From a checkpoint of a small transformer trained on Wikipedia.
Size: 8 layers, width 160, 2 heads of 64, MLP 640 SwiGLU, 3.45M parameters.
Training: a variant of SOAP for these matrices, 173M tokens, 2642 steps.
Each number is 128 + 32 x the weight over its row's rms, rounded and kept within 0 to 255. Layers, rows and columns count from 0. Numbers have three digits each. The size before them is the row's rms in percent of the matrix's.

# down: layer 3 MLP down (transposed), 640x160, rms 0.101, rows 301-355, columns 80-159
# gate: layer 3 MLP gate, 640x160, rms 0.112, rows 302-355, columns 80-159
# up: layer 3 MLP up, 640x160, rms 0.11, rows 302-355, columns 80-159
down301 097:183149110169132087167127082163086168086071118088122116142113158091111107131126126118124171185115114112080083174148216111105144139121145084156133151163125129153112052170154135158143151087173152089111059115133091152136142205119123197141150115
gate302 099:121114132222126100136102134124133132133177150178082135206123212110085132096154161140128070104118140111120133080136120185101075167132119150086131152084176158155182112136117117133192111102138134158150135070145107117116090053110103181161121104
up302 102:106107058093203095089127145094137127092173180143158176050061116119092142132103106108135125127185141117144220184151154127114120120085127124134063172125150139165157120146095152135152143112106131155174156149184134100152097040139133155127082125
down302 101:129143133142152090116120116169075131149175099124140133147159124135055078162158192114145144083147110117114152092099119124130189066159139112157163084165123166114115102131126189067124079110104155145112122110127141134117132122098132134136105006
gate303 105:126171150120154155110171151186112122096150148101174126154164116113133130109118083178106104095163145164051066221082137118124117097081165131168136120156149162119122190159151159102129144134120123145083144189141127099162100140116064132158136158
up303 100:062151140120125137135164127112184099088083121135120077160126137099176043067115092174108152150136116081137114092103114163161183144101160053112143154122142136135154152159178151122114102150112151178088127101163165122107084130162161088150126101
down303 103:147097062095144101113124073133119074139091101124142134133135107146113141173136140141155122125085118097143142127130168090121095114151122111093124169114074196100174117106083128099103106133135146093137181175069124116101160135110194090180147094
gate304 106:058166182153165125113160142121079125121112109129133087182105111107178099116094095107209127130171157157173165147115120093106088119108178090129119084174121100142170100147125139159059102073107172108165171162118071112144135083105077161126102123
up304 107:160110144151115139111136138104107131181166163178125111162112101185109062116158186045165162078125183142134116128150109138063112109067167104108114132120181121153186072142167109147126120109117112125191118186109124126150107159085148244142100119
down304 098:135130173122106100079149119209119106100135112113087177128142134193128123146124088111139110169087167086184113085111127133147224149148114100096175110115124101169117138124111173175137210169092121105113116141105135152118141086176113107137129171
gate305 096:105062117146116157100138104142114127114125112125139141132091151119158140149135147093150118169177085131168092153109137165126147097155180130142113123104129152079127105197149088159148094181137121147152189190110113141104132092124104104098202120
up305 099:112114102103183110134220144101122132064159135146106132143146144149068151126135109152152166135144128087138103170156155116138130170147129105190133147131161177122128142119125152109129116101157086113176145176089162159126074129164131124129073155
down305 097:127091097119149083116138160184083100118140138110077133086125187228096111165126175121119142078054067173097081098148086128141109163133149194167133096136136114123125131102172141084127195176098137102113147131141129103097156147093166134128104120
gate306 105:082144139146136114145119137159148167141160133129108074100133114126137052207143104067162103154155146100093059109095150111127061150178113087098138098103176091117163145132066164107112081133088150129130148154153113107129145163076099209118108145
up306 109:176089138131079097129114157175176127125130120139094106183156140162115138138182137137128095074220147145100181097010117106131102111134104105099100084105091104165102179087150142097139117197180132125159124103168125124096063114128045151121105079
down306 106:097093117151179106146160134113139123138160142128176101104047142070175120120123099116113126079096107149153139067166093159149115112124149124102151138107071140122087148119107138094181160089170144137189112071228111143145092047103149096101078144
gate307 106:166139170196137173145101170161119177180131134096107130086094157162118177113083072131211165125119154129155028162160113094106104146178121157159161098128123108172145147132165121140093118148130051176108082097210109090132109173088090123087174147
up307 101:108110149125140091162153137096109140153173079078121121051089107090138114164119084127236174117132061107132063139121161159112121131077135079137131117094117114139135072158101112135160118059165132136098132138180150127124157130150134104099122126
down307 103:107149153091125148130066128069125172116131191133195094141143169111216114155172132174097109091115125154151121127128091180212166074110133128107147078177122099086165142166142148124140136126102186141107077136145102093125120146131156113124135094
gate308 098:176092115095158188125117114115165129135105185130132117154106136106127087189128145170181125114146134170177122089150153172150165066189128078156134149130094082104100103137162117152111089143095122105173100085168092145146139192160138140092092153
up308 097:136144148145101087077166147128169129116147113107166143160119154138176118138136178229165084109185153117178119153096093130149180126090154125118157116144122059158048127122121132111096115108135181113131164059149149140155143152149159114135086102
down308 100:067151091184154115131141128137079084152078104153094120119120083142076093100103118130093122154139179085153142200127150137156163116142127062094136165106105083132095156172154098162148120088163150139126072111098093168126102141126118096149153178
gate309 102:114155116196095160167128117116142158109117143132100101139097109162088193139112154130114129103134119144129138083104085160161117147116130063100062119174079070155111162118156117131139129133133099114186113123180071110198169187134138171083135149
up309 103:107135103171093129157133131097144084121121043107153031119145125135125113183150125145106107168211098140122181210068099157140125118145117077112130091138107119154098141065125162081150120090180121157109091171163182103195135100136096125095118160
down309 102:181161081146131136084107188153084128123124142142149130116129059107080056107146099091119123085131139101100161086137196126133161150179137123141160184073165111095174150212106077139106134147113146155137079183130133099077076123133099172171119103
gate310 099:100145161163082106110128106082168112129138049072236116074152125092121145115084177108178126158092145151111185103169177081156114112110104101063112123135127116158165092088106121113119177155119156145205149151124150093171111110116127105120160140
up310 100:104152124115103123102135100117121107109074094150132068052096101070130090159077158126126114156188174125150095135111160076181212120148091149111161092087156103157166134136120117079101172136192071131115062139127164069150146153173112147116137091
down310 101:151129098125168181125092130082184142102162103161059165062172173093061123128162167194094117193097124146087144182134147151121057113149124155183087125091110169096198153087131091104135136117183161127077136086145110208180173178095146117140138105
gate311 102:081083148107164103123106097111116146167200123080132136140184118159090115130163093077113143126098175143146140118139055148132151102163049132119109187143116129142115103130100154131145131094088103207130175116174123083181133089198089149119134149
up311 104:188132150119148097102186108146131154128137149166119178129108122133121151169111132153107190149147088084149227121118150107137133094116098076128095099078169180142137122167119111165125146141070173055162131123137152125099127124125069147083133100
down311 103:171074118103153146135119106147147165091102139123119092120153129138117125083135122094095082107095057100132099130163106135143121136111176093154156097158068125209139093054118138152164145100138121169129125162165125135127151070108149145089077201
gate312 094:187154108134127140129138125045081114128129112151166111193087138147243126128187103097122107137153125119165123153150131144154117144104089170182114075141139125081112109144182105065149105088119107094163075067164136147147127123124109152110085126
up312 102:133092105079093120130106136126157111145133145133163125135126136179124140155147178143103166055138127134132147120041033147112120104161131130168125134150169118134115114148133152139077173103190114106112188117147103128096143146081175088136198101
down312 101:096117155113135180139131109174106169140102117143131153122165109079042106112078076102175140075047133174200130107132145134113097135095098138138184149136062105145138161156146173107071114151131147116145140177109163097098116137215075130114142195
gate313 096:122110094098191122134171099099111234111129103128158111114116129185118148179140151140125080110101123127113107182141103162146126075081143118138062122131040152192140144175150068125081167149095135123184122123124091129133104076110184127142132055
up313 091:102112159097157101100159113092179099148139090195144072164112091089078197090128105063121145166148161092109102115167097069185100151117153064157133133154109120138119136131121153137139121138164139148124154149108117130115144085146093146112090146
down313 096:103131134159114146097160108154119158132156122125145139119063138108153112215166154054091113145109186105105084105146129090101055112130100146146126116155144130084136074122124123099087133100128115117166112138170153172132118134128106141150173131
gate314 100:113140120138087142105172090181166135140165053058170167111107115149095136122113120129156107155176130149166097154120174114122124126161103126081137082198126083121147140165201130167164102145109125142189184158111098113130112094113147126126127207
up314 097:140119155028132153109104130157145093116107181150083162162159130153183165130120061129115169146121150111101103121162120147058160112076224151117117114125107156165103154166148141081127128159146124115083120180133195151139102164088076086136139126
down314 094:114079107155152124162118114117125151149120075057142118094135129097149147146101162140126133192152071105082131104041121143117095103117121080154117096119099109075161119107105079186069132091116152127133151094102073120143127175139137142138125167
gate315 097:082136084171121093086177154072164135094172050122154138134142110108133095098149148118171118090107091190102101173045171167112102141112134105142152090107106140097104100164087113127102107130093106167119161165176130085095137132135076119121139074
up315 109:124181065118065077097155125147088156107115086131106139104111124076186143156153162151176112172108093138151119155084150157051098124130114156126178086126072133150114131134131146110177097091098113133078139110136160079119229139151185133080122084
down315 103:115126175108078128163161089107155144142140125144111138129120040094130101146103139135081074145114096135138080108200184136078105080169114141108138160162072155122125119128178170131117141073119128096118118124133155122227129112179180075142136100
gate316 104:137173171167144168124092141147144191180118112143119127129182139097070178104141104097176111136119114181137160157091122094119119146128124193128143171125104095113143138162115035129119095096155149109101085139141128144093047070064076102119156146
up316 102:125158064177147129157045124078119181122113102200137104182158034131111153100143110106088110125130114098103125128116186115104147098118114139160148168091100149105163155176153128094115138129116104119191074154099108087126067160076079117160122155
down316 098:160122121107148114068152164169174110065187058096135159144116122153102129125117108146155159164122155057135170083136147122103155151125093173115104119122111107186137156161074114114109105126138142182098115119116102160114102175059198188138109147
gate317 100:148152130112122125144115173195175163102131113059127128131118105066133097075162126123061096212106157166145087112128149118149083143124138135141102104146108151160136101064129063128107144117118147110131172131106085112167163122087107136136155117
up317 097:115107162122110140092087125114088168139079182174114100107152058101111124174064070141069175124166114137078107038114148112138155126150128154163155056204184155141150094148132127057111150111098135216068081127165107154129152123087122118110131133
down317 100:140146110091133159127146168127140157129184156108149178134148131201180169126141160114110168101139106148168161138106106097077131149125171131184109145161125118163111123170153133193130151115106149113088151120178164124114205112214152103151144155
gate318 098:114079098118172121085107139138110129174149135094117130190139127121126091138061141146120169084113114153101178171125114133094137117109156110191169127153118097162152148126125150097175123080081137097070138153143174143128117136097085195114136178
up318 096:096147119197095150156088131132159091139124133151078125193133121134145119133122113129099119037168126078195131139097149139089116112131133158157161109130165103127134132176143136133115140104081155048125114079125168111090071123126167111125114144
down318 103:148167109126174125102162149165141192095100084080134093115130139172125096187122107156164194190078133122120159160165137132164089112182127148170111093137100187069106090103118087135119125168106151121033111154100137093120154186089040074089164089
gate319 102:106111121147137130056090150112149127082120127091118135126182123107109099193119152134145136134157170104158152135163084106095097161121201109041093122146077185123106123122140078158132141118102120093127108102100071108088164133112110138104131144
up319 101:126100153100066218139123128091126101155129187166141099124163116092147104174096127129154144145134113174139192070110176091117147083169174084129140172168093124179169101146148118140102097101159159117127157099076111105153125131093183139161115240
down319 104:138106172105106128133131106090136143116142126134138147120132120116135110158152149035150069135129100144122129147200102103128098128083130146155160179180110138114092160153049101109155144083122145143119128214142118115078131107142095126140118110
gate320 096:136143102140077133090175119158176111117135073098158181109091126099132251126112100110101095119132113157143156118117171102107189104141135119137123114146113128115152132109134172137133157160177098185182156134068130155135143147073100137083211134
up320 092:092108141112180123138135120163048085129137201163097104110134152126176120077107128220107116088126123139185065165152090153051080108157098082101142123157197178142105194114109143162157112077128113123118141103185147140157110063165098134110035151
down320 091:127170114102128153133116108170169160194199090064171133170145092144102178153113193116106107151169089096084172142131107121102233100126114154137095151133112083146148164105108057131147140128159207130212169132106128131166089163166096115144108145
gate321 105:125119147167172124136160090141095123202099090046117156194159127073106098132049139170116165059171170107107141067104109135168139074071081113137119152100170134097109127158159152144126123121093142130202163142096096122092165111132131081144195135
up321 104:126130096151120123107086099119073163096099103112080097126181188153146130102134148132135078167123144134111085134065069115102162089166141165132111149069161155134189160124129096114076153146195119144087161119123174137124156123122165125128112134
down321 103:071117154074121145109106112109201087148141093150133152195183136136141092092162131071169134141172161131165101048113120131132155144119170113148207119131139115157135157194162167153052099108114139103143104149133086112135122120193143143159151092
gate322 100:135154139110143137141104156098067107103080078164133091120187096114138137147103089139086147085097125095080085120149121103120159102102111151067113131161168119169115136119140175153159104155161227152138157125136129129108171098113142182147140102
up322 098:165134106097085113182107153130115128181133139105093105092111088136149126202084182151128109097167112120117160155111133075077137128167169111068105077071085101151146114137123108108149129114094157132086172127086105128166106180154082176119080149
down322 099:116139069174110109132154094057118140128130136065145123128163150140135132109169106141145104074121071154114145136112170113134086085135160088160072116122137118152095176075136194096085157127148104121133073153113176105117063085175121083113137144
gate323 102:112140111107141076142147107084122136178128100154115093145091073127181108141183090095179104128099149096117168152134083170150090134073093097174069150144040156173162120103195105108174109137070074198132162167114133128164098140113117163117150146
up323 099:110127173112052141135153158129139083189115155175143085099103147146142144148052139117105121125156126114106129097159131147159090145129113145140108167121132083092156130081179134109164160146097127166144136196119155139130078106118120129150167114
down323 099:101114136099190108141111147113129130094106080124118205106156163079109095107110112057151104120106160152133104158144212095109110126180103167139094126135039146143183136094135074084166113062078150134142156097164165111133165119106101148148152121
gate324 100:132101175166107119160183114128169150139128127198133116111138162103131165149124119142134149128164108167121172152143132142098112147115209147128180080176147106142105143162092131167065096102194125101153160095128124129111165153142076089060101098
up324 098:105063102130108092184121110134148130099121214111138130113108179075123120133067103102112167121119165149142122116142145116101103201091170153094166104157125103148114139140143185147144158151158117163073160146108139136195124147132136143143068166
down324 098:114094143125045124139148165068114141123144168139094106186075155125166119145173103135099112149138187129094104139166144136123127134130122123147132169246134148114114133153156117164158169095090131124112120147116120143105106144150163155089174084
gate325 099:081128100133159151091078152093113125170135084100146125168107131067107151161156100107145115141162121145117090115134124156155118164101122104129123097093149119131139172073135031156143053106129126132069146112160144128194151140121145130072164113
up325 094:166162183109107210127150098107102091127098138130116137157134095122100110157139213118123167107181123084112099147142071121138190120165090145124137100110117116101107142122211112104126180142174097085143096161145133068160150104139161147150169126
down325 098:077107163163142099126108127073162123118115135142135186099110087150146167153110113095124114104051065188108157126111186143088099128148111124152108145147139176161113155149125136143144135157148172154095155090113087115138120118141006118124148118
gate326 104:154165111157160151093172110116167143101145081116090080119116163101137165122098102120162147126094119148169153123122099217161140162157125170135133118109136121147162095105176128091132132141118128147096040108108149171137158088158120158138081086
up326 101:112102164170062104072102120203121170148142167111090131128153125094055125137194130145190125123125154110149109195156110099196133127141164094073137099136146150129116111102090163116096171148103119163193167132134130114165151152147154200076123117
down326 101:172159171157137093151130195111117135125113131099171075141178119126156106187172113112132139094150105159133142170076131138108114129134113144132114215153166161175167143110086163130128168129109165114157101076078122139146095113122126126175141118
gate327 097:140167164187165093129150153084096121134143097145122150102157071104117145176077154145083116135152067190147150181112096155183108151105101113147160150135107136110160068121128079138140097163196147090191127153147124098172130086134166155096112098
up327 102:098186074141143126147154081173161193151132151137140113176155177104144121153084146159133121090150124165035141124163086114079093084110091097119070197098098137104120129115070130060125136166108116146112160116102169131162112125102120159119116112
down327 100:173119084157151201112127120140103169125109144083158113151146068105180143066103146156155126129146180117185128116122129133173131182151156108128122077180067157076124128136138085165128181090090086120089126111145135082156081153098149180092154143
gate328 101:119147066130141099144137153086112125118077138133104096107140146192136182128110148163173134111167133179065129113128129128162133145104102087128044107073135117077130087073137079166172168103097144117108125070164110090126097107155129128097174142
up328 099:171069056132104174145132100124134140092151139121144106129104158108091125136157153106187126151193128183129122128119071100113116211094109069154128140119160141105095090104144070095152130134143116100166150156139174163159153109124119136099179119
down328 100:087193115128116099174122107136150088112146169103103129084119106129158119110169102126137050144128145095145107176090153120138122083126137158114133141168152107184151113133101153152101088182060146151134090096149089117107145146159112142134128187
gate329 099:122108163102137112120119197095175104142109163081127129135123097142124133125123107095097166194121156157166098147140157112115121125077082130142129199089153113181132094160075106097132158079144130143122129153120186138116124115067083117154166081
up329 097:126113101111145105073080082112150142096079116157202160123191141170096144148127094134079162150147127126225140125109172095111153139138118157106061087131112124080107138148189160121178176099172071130162163145134174149087156094111098177128129138
down329 101:132086144144128123156151193113103176062112112141160126104165193114137135124106140129192153123112119057075104129146203097079109112081092171111117053183154141087142108140100094093086124102148091063088154125113131095072127147165175146089169128
gate330 104:105147141079122102107150103142131177095089145128104057140052104113149096147073154109091124208121086161058128111131159159129091142148150122123184132163138174091111151159128192125102137152147075152090105142177157080187089086181084149134110102
up330 103:106062116132201106136112079144162079132114076128131099207145080149113103109110143064176134156142149163163098159154131134149119090102140063098102190205171140123133098152146110140125141188099103173117122137138090087096113129185189146136131094
down330 098:097117090150126149196180101117150106053163156117065142118204148123123196132175116173144114115114125135192101089129152153184167163154113104142141141078114154177146217176118127125097142077096117089082179096054087176097123129103162128119163195
gate331 097:137153180154147191049124166162116152119143094147126173094098127180116116140128133111164113154122161117138107178116089059074128096113128071135121135168098071139135101133176139165163125135141171141121103103131115108165094158134126122078112116
up331 092:163124187136138140212107115133142168090100108177118138109106150136206129151203169089111079124111120099121150123096150112147144094089141129095147141102127140172126154135161154141125156168113151128177151118132109184111080115133046075168109177
down331 097:086104122131132129153129140090114071078148084069117110148148097181072159123100088101174090146141150124145086113136097170102140116074150051140143114126071120175127067176132097147173148168141166137081138131065123089111160103071112158088167101
gate332 102:109129133128122102061157124113148177198127137144122088110089102108103143132161071154119135114124174127116115131166210141076118178081163153151118153111133084103102140172089187187148176126101099166136114155105096120126061084159138127178078112
up332 100:127159122088163049158169223101143155166157159174136123119101167110160148110149125106100079142093152121075121056123135095079150099114150135155126148152100149158140144140118163146088156104136118127105144109127160152126144100157152101180125111
down332 103:159120156113095163128144143135123090109180116130139048069122119195088113128200134121079124171135116134143171141151127145119112139164149098101108137115127121095059163082057161151157143128144144197067104058085121167205115132140161106081187134
gate333 095:131104107155133171174089065183110139149120146124144063126116137148090131128108136093102099148121159150151108140115131090100085167139113135134073111041153120128137176170106111140200133119120165168175074077139113127118143134124180129118122081
up333 085:148114110076154145151129125162070094100133136124158123117112064116143074160146122150114139115154138150087159081106109131074146156133125103150104057133160135075130199065118158096114170114105090139079144091113169095142128078080175099133119141
down333 089:133115139146101057136172102143092136073098085142145153137211129142163117093141174127112125116109162155121076140123178138193144105143120173182165140124058165146088101115105086112092184182119148089127201148114148110079150166155073158113132119
gate334 102:107147155116130166117101172157089133111128146157098151098140146138128165105084097121123128168150128151181095151091139095123061140120114191162179156136106126141131145172130156147099090139176122180105099171160117118117189101077147138097138141
up334 100:111083132114103158122081178101124148150096116107152166149091098125151138083113123143121081131141146179164071157129172095129154080154140232099129125105190128165147094184140133090099069183144125131130139103127074111185127084096117126163108125
down334 098:151135091181136112101130153106193120106178078142095134117145101031109209118041120102127120183124146159144193129162134100143125092151083091157122149143120127132149098170083134097148113091123140114114178136081092121093116118160146101145138172
gate335 102:157131110153141083177139156131094142175099101144114093125120137142104146115142116100124118129155185118156159111168113076149158115144101114159157100117183140160132117062160159101168123126052138155147065105153172186149143104202079113100153120
up335 101:154065111141152126112137127167113106114148145092093120100148174151128150166048120157123159083157176163131081136083140113112137106136174145061108147104097121080066184099123119180113183097180115123102127131142133151118107209097067128189191090
down335 095:186127078136111140100133153153108127141141111139153067140094091130159084109066132075104138196116098138100189131182150120135121166135086178156103096075116125182123120092103158091097163130095136163095114157138118155151127150153157094098058106
gate336 100:125134164185196113088098160076133135253155128157121158103157119138125087159108187159143066138106112123159080152135199137155136134052054168145127098156104127142139162079112158104157139166129123109124142126154168137117138117131140161158222164
up336 103:117101105105146139043113149101121124151114130081163199117109139124140116155063128124073162140166169143080148112122172159105100054118158087090102136114176159081126139140107172186129133143130168099065134138170110119092065132139139119122101151
down336 106:117191141086116160218162117154097119152163097173206078172062162149134135158129098142151179185102119143120134130109114112121165131153148093198124178104125187123123089129091132123104149123090140118104177065108126086107153090146124090115087054
gate337 104:108162136149114126081107138176111161127116126131133129189135134138172089170155166109109113157134116122112214043126122141124118117131123145052158062179170140149085102102119105115128137154084107125080118165117123127110112190122189149132179100
up337 096:096124173114152145115088130149087118115149155104171097091129114068064161157168105128170195148123144169146124102137182093103183134158182131047098164208039195113090076108121150157098128133142174147132132130156098112097143111114168126099123160
down337 101:129140115135123040142079147098136112171121091138120130117125083095160084105101120119089112107150153133122083201131185096165121101103112135136165150139179101133169136117173116116080167159102103109119115174140138129197135100161130188178104049
gate338 106:157186127080131062099082128166085046159116135102116129139136134141112104087149136146115091134123074152158070172131092136068088116130155168190167130140122132116108140235112151135078144165112121123095135090131181109149134062147064171100129129
up338 109:143114142115126128141134101149119125125099147096110126069131105129133112146130119076116118150095177107054159104177144108140147122106107153061144152167110098137126112069145103122123109173127141081180083194180126169155068181101142164159111139
down338 101:128164150118124121116107144181070082124117167115125118087128179217125121151167147157139156091088084163096095110107099102127170156107137165153127099154148140073136102117131094142120109181146093078099076126119145126163123139102114095088162130
gate339 100:110125098136173136105155144128148159086067070163092149132066146071191170166121094144114105172088144123137148116091142076135170134108155158223138107122110044123182091149158150152171139186146093122143111181138129125112116184126130192122105118
up339 095:146178157111120204121147145082074142038139132098120078169181118088157127147119150152124134124045092106078208118090131176114158119102137195126194108115139177109128097150137107109141159130113164140168119118081122174102141138093118096124141071
down339 097:171120173073133104143161140102126118153130120134160122135133138079149098120132107071180121090151117119139170168097133083129103171119114120119134162128113137163120119107102105157092105067120111136079138105156111119099161143152085103087143104
gate340 094:148158155153146122137145084148111124147108110125152130106158116105090172187112146089131179156153094137105199102144094168094137083129187143129191184058187141121072122129157127161122160151145072117097153170135144114137125118136163172145137088
up340 096:105056106128116101168108140132109107163126208168186110179136074083141061126139134178145156049077153137126100129143094134158090033161096119182121097117113123103118107136189124108102147080175113134136130127132112098151129150087118132160170147
down340 100:133171113087170161133112125120089077138161142107072179195126157111096136132120141141108090106118150138119158084149123154111209115117111117119121113108098110125115069096121133175124136161141134159107032128109072117166144147113202088205145114
gate341 101:136116120118094167132114153093107133141119074170084146096115111148102147133133079185111101108137077166135131082199184139119163131157149164104122123088133155107110133175128052172166073107133160092114146159076074063103139134121176207122156165
up341 100:163128130131158115131127153152134117119137188170115106115122164123060158110175103121163173100077121213127143083162116121119173138144103112122088145150111134160176090134142127089097133027113096158092135129095059142118143107175133064087154138
down341 095:092128164138107100211134124071142076167117094062075128103138123075203065140137111092159106113099138065140119192149132126143101132095089144109108141115168098155162098140093115094082095159097209099148182126146173134102127162099124189140178070
gate342 101:198111119141114135158129097117166140150075137103065111104126151077116147128150109129194155118110147122113111072091078144126083098135127096104107133141145162131135182177136076071170150060177102100149179189155156092160119135126111122159086151
up342 103:134089172189114150116127189083119137097113107151179132161128154116122127135094117078162167152136152166085171122159154043126166209150174159159170165147115144178140090103090134156167104097146152121086159149134080133073104173085121141153192104
down342 102:133086109140164132120127190098144115192106144162064134148070141137139131070077154169058186126167106115109136168042024130164111123089112139147144149111146166097118089130105055066104151151149172113097087082155131089138159122125098094120131143
gate343 090:165105106099136085107130149060117095029116153129119098138093108090098128099184113166123130140167126174108105090146142174157162135106106136126134159202136124173144097115129146145191155144131132113104100129169179153145139078176166128091082159
up343 094:157115072045136113157147117083139142085128121155125084141192141106115172142132075135100109101094142090100148184096107166143184094135123083123095120162187107146146146165182126154112077158113109111159127125166129127098149132125109139079161097
down343 096:088118108078105112118080162112078126167099127139090158086144184112081135124171147126099124087148099154210095118188082156173169152136133179140085073148126130199120130121088121100132167154134144146085140144116157181093127098152152109076092150
gate344 099:110178098107145140072116148115117111121129122116162125142147109138180142099166148150206079042140094121140086146139044103115101122136110086084120095105115176083095083161141154162104106126158103171114089154173141158121120185149142141119166097
up344 106:105159188101154058155177141095136154108164123168101143146128153091070118170151099165121127133042129101089166179158112101061102151166135165190118184094054158123149095148116116135169118123160111111100132065105080125131139081128139094108123130
down344 100:144155148119171074102088090117143083129085136112103136155068112173160128123104169168145136074154096137096134107086147060154100116134140164074083087128127194117132180180101086124092130144137105155135141098166109081160122182129160130120160092
gate345 096:133127137146126114128074143096180149175167124130076100099098074125174117182094119128126176101100111137114111126089126140170153131105195111124126130124161143152168136159099116127169104135072177179127103161120150200135182124152096128104120151
up345 090:089095130072072117102166174080109175144135140043148162143090090100149108141119147091106127169174167142139133097096152112142126125152165079069083096116163120128157129130070090118129167098068150076130098118089142130063178075143086137152150098
down345 099:126129189106062129128118114053113130130123058164136122182151103150080152129145168155114111078129125160182149131162046093116143130117131142065153108155061147155170112103097134071078113174136124113104126177143127148184139116183141119159191096
gate346 095:061175128139122120155089075127081103124073133099100151158190135104184206148117106164147117178123169138145134120102118157133124145172055112097138052110139101067135100130123129120102152179079083124174088154145152077100158084096119193122134082
up346 098:026147139157088134100079121131123170130086136143127086146147201108120138146183103087079156181158143163071072112107114148161183134086120126154147140109116081102108139112089148172140142127108121157152102144127228151164145109091146145076097127
down346 099:191078130129166181110196106154100081179157157130146139099039175167150115106145173121110144137104157083154191123139108091107138164131093132138080106113129131123134086118157088119142145122160154079103133157106063096068125115114115173151212103
gate347 098:081154134162087067136140111112077138078080174091123131154151141154114139151110128129159083075158121197117147143119080142178120083141085121137142090144144157133172096138127081167095147114162176153148134163191106139092064178057103116155130152
up347 093:137127099181152066120110094083111099129133097121061188102165171152132149121118134102113087083123123109110115194088167082117160125149166116132153084132076114156126106108131199137083145117144092106139075233180112075111116122139137152159094208
down347 096:124150101116094115112094187149112099131150172111163140129117148104125149167118166089154130163132146182097193131134065088183168134160091127182132112142125151172124141102061134108210150117165116150133200081163132180149169134140150124085088099
gate348 107:183113115128169099100161148116105153131108099172141121196135165123122118173078083047169103100125168131117079137127103064107087129146153133131207164117144127175093137128165115126117136140088134151158122093066109122162102128100102182129107101
up348 100:138226153064161114146171127166097156160095138140128142177143128159166173076103161067165103131156133111093088140119088111097169153105177080082145123137148150151095161131118116114120135180150197092104117160124161107133103097148142112121118079
down348 105:160116080149128116149100144131062092161102125132076136088143147134139120114077168159150110052211143111171100158148110146111128122188107152114189098114121115152090143149109154070116145097115140171100143063112136121096036160200137120097144170
gate349 096:132114066109094104119161158124161187165105111108133148131122087170069168148125088166140101188196158092141111125097128144124154085121114141146172089082131204074121097163120145111158108197138129126130129124103196077098104085162130104132185129
up349 099:088094114145161170141136164113108138139193118071160113133108132113137086138136114130090154163106132071132116137137175144168103159045158159081104113129107087147167141114139116102106172169128155133113146116127017090173167156104051115147073142
down349 087:165154136145107169138119133149171154179087113118086110162168090110075119174082167100042085217136128118086139131065102122086232083102153117135097150085124112118093091105113127057179111071149107103055108139115152114140112125138130138125103102
gate350 102:124135113136155131099125062163155155113075173135115140104195156110155099121123097225133117137140117099103073168108142150118160156121104150159112128100139162124109128080142122165125068131050077099086069072174161108102073164071078105131144086
up350 102:183088151071157118173164119128129145144136111113154070116097107122146193106110072077085156180123100112138155166101130099136170129159104150057168189172112122117125106121140120145075156100130104109098097162076156135128102155117120128191124153
down350 105:145148141127145139100146104139096160144121120178099116104107232109163086115115071180126101146109176113190126133152115164121141091110157136112102073170119098099124144133125124153112098135149176076095081120130134156111145155142065084068179157
gate351 098:101167112156125150115148067066065140148164133119120153121133091114072127120088149104103078155110110182075121137166128102143131143134069140142089134095161148141099049207124100138132110136125156091182063136120197135124162091073112118134152142
up351 105:171044117117105146200122115173133120156169174144116116126123155128129134147070100098133075161145106128119160143181050139097118197151085147095118173099143113133134092097117085182194138110122115146191134141119152117100127160098091159192164155
down351 104:091134161105129133169112132138104109082123139135112069132111113125130132157182050162116117083123077107137176110115092158147096153129097146097169174178136127117144152132167104088120154125107121128150120160149079134131075129117137203104146143
gate352 099:114165137117112167122080177148165134113117130139117122133100132096125165096094146135180185153138116171066135161121162099137132069161136169041081110183175143115096138091096120104095137191132135122174069158103128128113105104037062108134121171
up352 107:168104128100151145122085114193128151103150109153135040106154066178133133119143119117111060149110134124137133106133127122151159131103146056118111134173110132183166142129091142150185131098121075155118155150150128097120143160187116123160158126
down352 109:145144114088125134140152067121114124185116072104166063123148101161120154075144144111111124164136144151127177083174167091185112155145136120108171126155102108132143169138204162101153125079158145039134130128172143158132131154180112177132159114
gate353 101:114073094100173096110166156064138169105056126158111160121144145130104127142104109096125102144209132121113178115149112157122098171123188045145166124162153098167106118142146123172141126101160103150166132162130122091088104090112109152126045194
up353 103:144142095172109105129094129118106128121175137112154114151122118137112141120120142212132085146156131092155082076149135114143168069157142158155134174172100125139125118076154149124115118175127130141156149081134160137119165148127172092048122183
down353 105:135129111090135064172087073119175113064118154103116159092145126138118107123127145119106100123045222197163124117112123185112160120157084095134126160158103152142113134192155078162170091151173109145137117150089148127158146149146174119117115127
gate354 101:158138111114198094114163170147112108144119137125126150148129142095092144113100120158156166154085151156109140127129189139170133125121139136130133151121078104079171156115135127154098142073128104110153118080102101080147100099121085138134133172
up354 105:130095126103111163152103058150117143115079075185096154121150119141140125188159072089127102128187110166151145144110062132139110150128125094120106144107105162092096086134131183130195160132121160122183185184079152121101213081151113124131175125
down354 102:114134148095146120142131158201158170079120095112078156098168135101097119095106114158169137085136135084138104152135107108067127081095125095128117075164139121131163083154096113110111121154096133142116049141104152114156110068142103151119121110
gate355 098:152083145112093100166121115187175189133138143116110134100137059113131179079175125129151135183166120144121096146044196121141141101157128162106116154175094117134159164136157186104104083108174095130118132180125156097129131086105121157151093125
up355 107:153117094123067201114127147185108124131136078166108138138127110123096153179165142119111127135169083094139077144147121060116082144137162144102118092089058120151183140160103080104150149181139086110156158164055127102114044158077160109115147139
down355 097:104054139140130148045128108097116159149103108118127155070172097142114081084116111098162103134123101103152158155211098172122106164117117124144128120080111136174167128078112119170066090141118080112129112148116126156106089181149173069134078133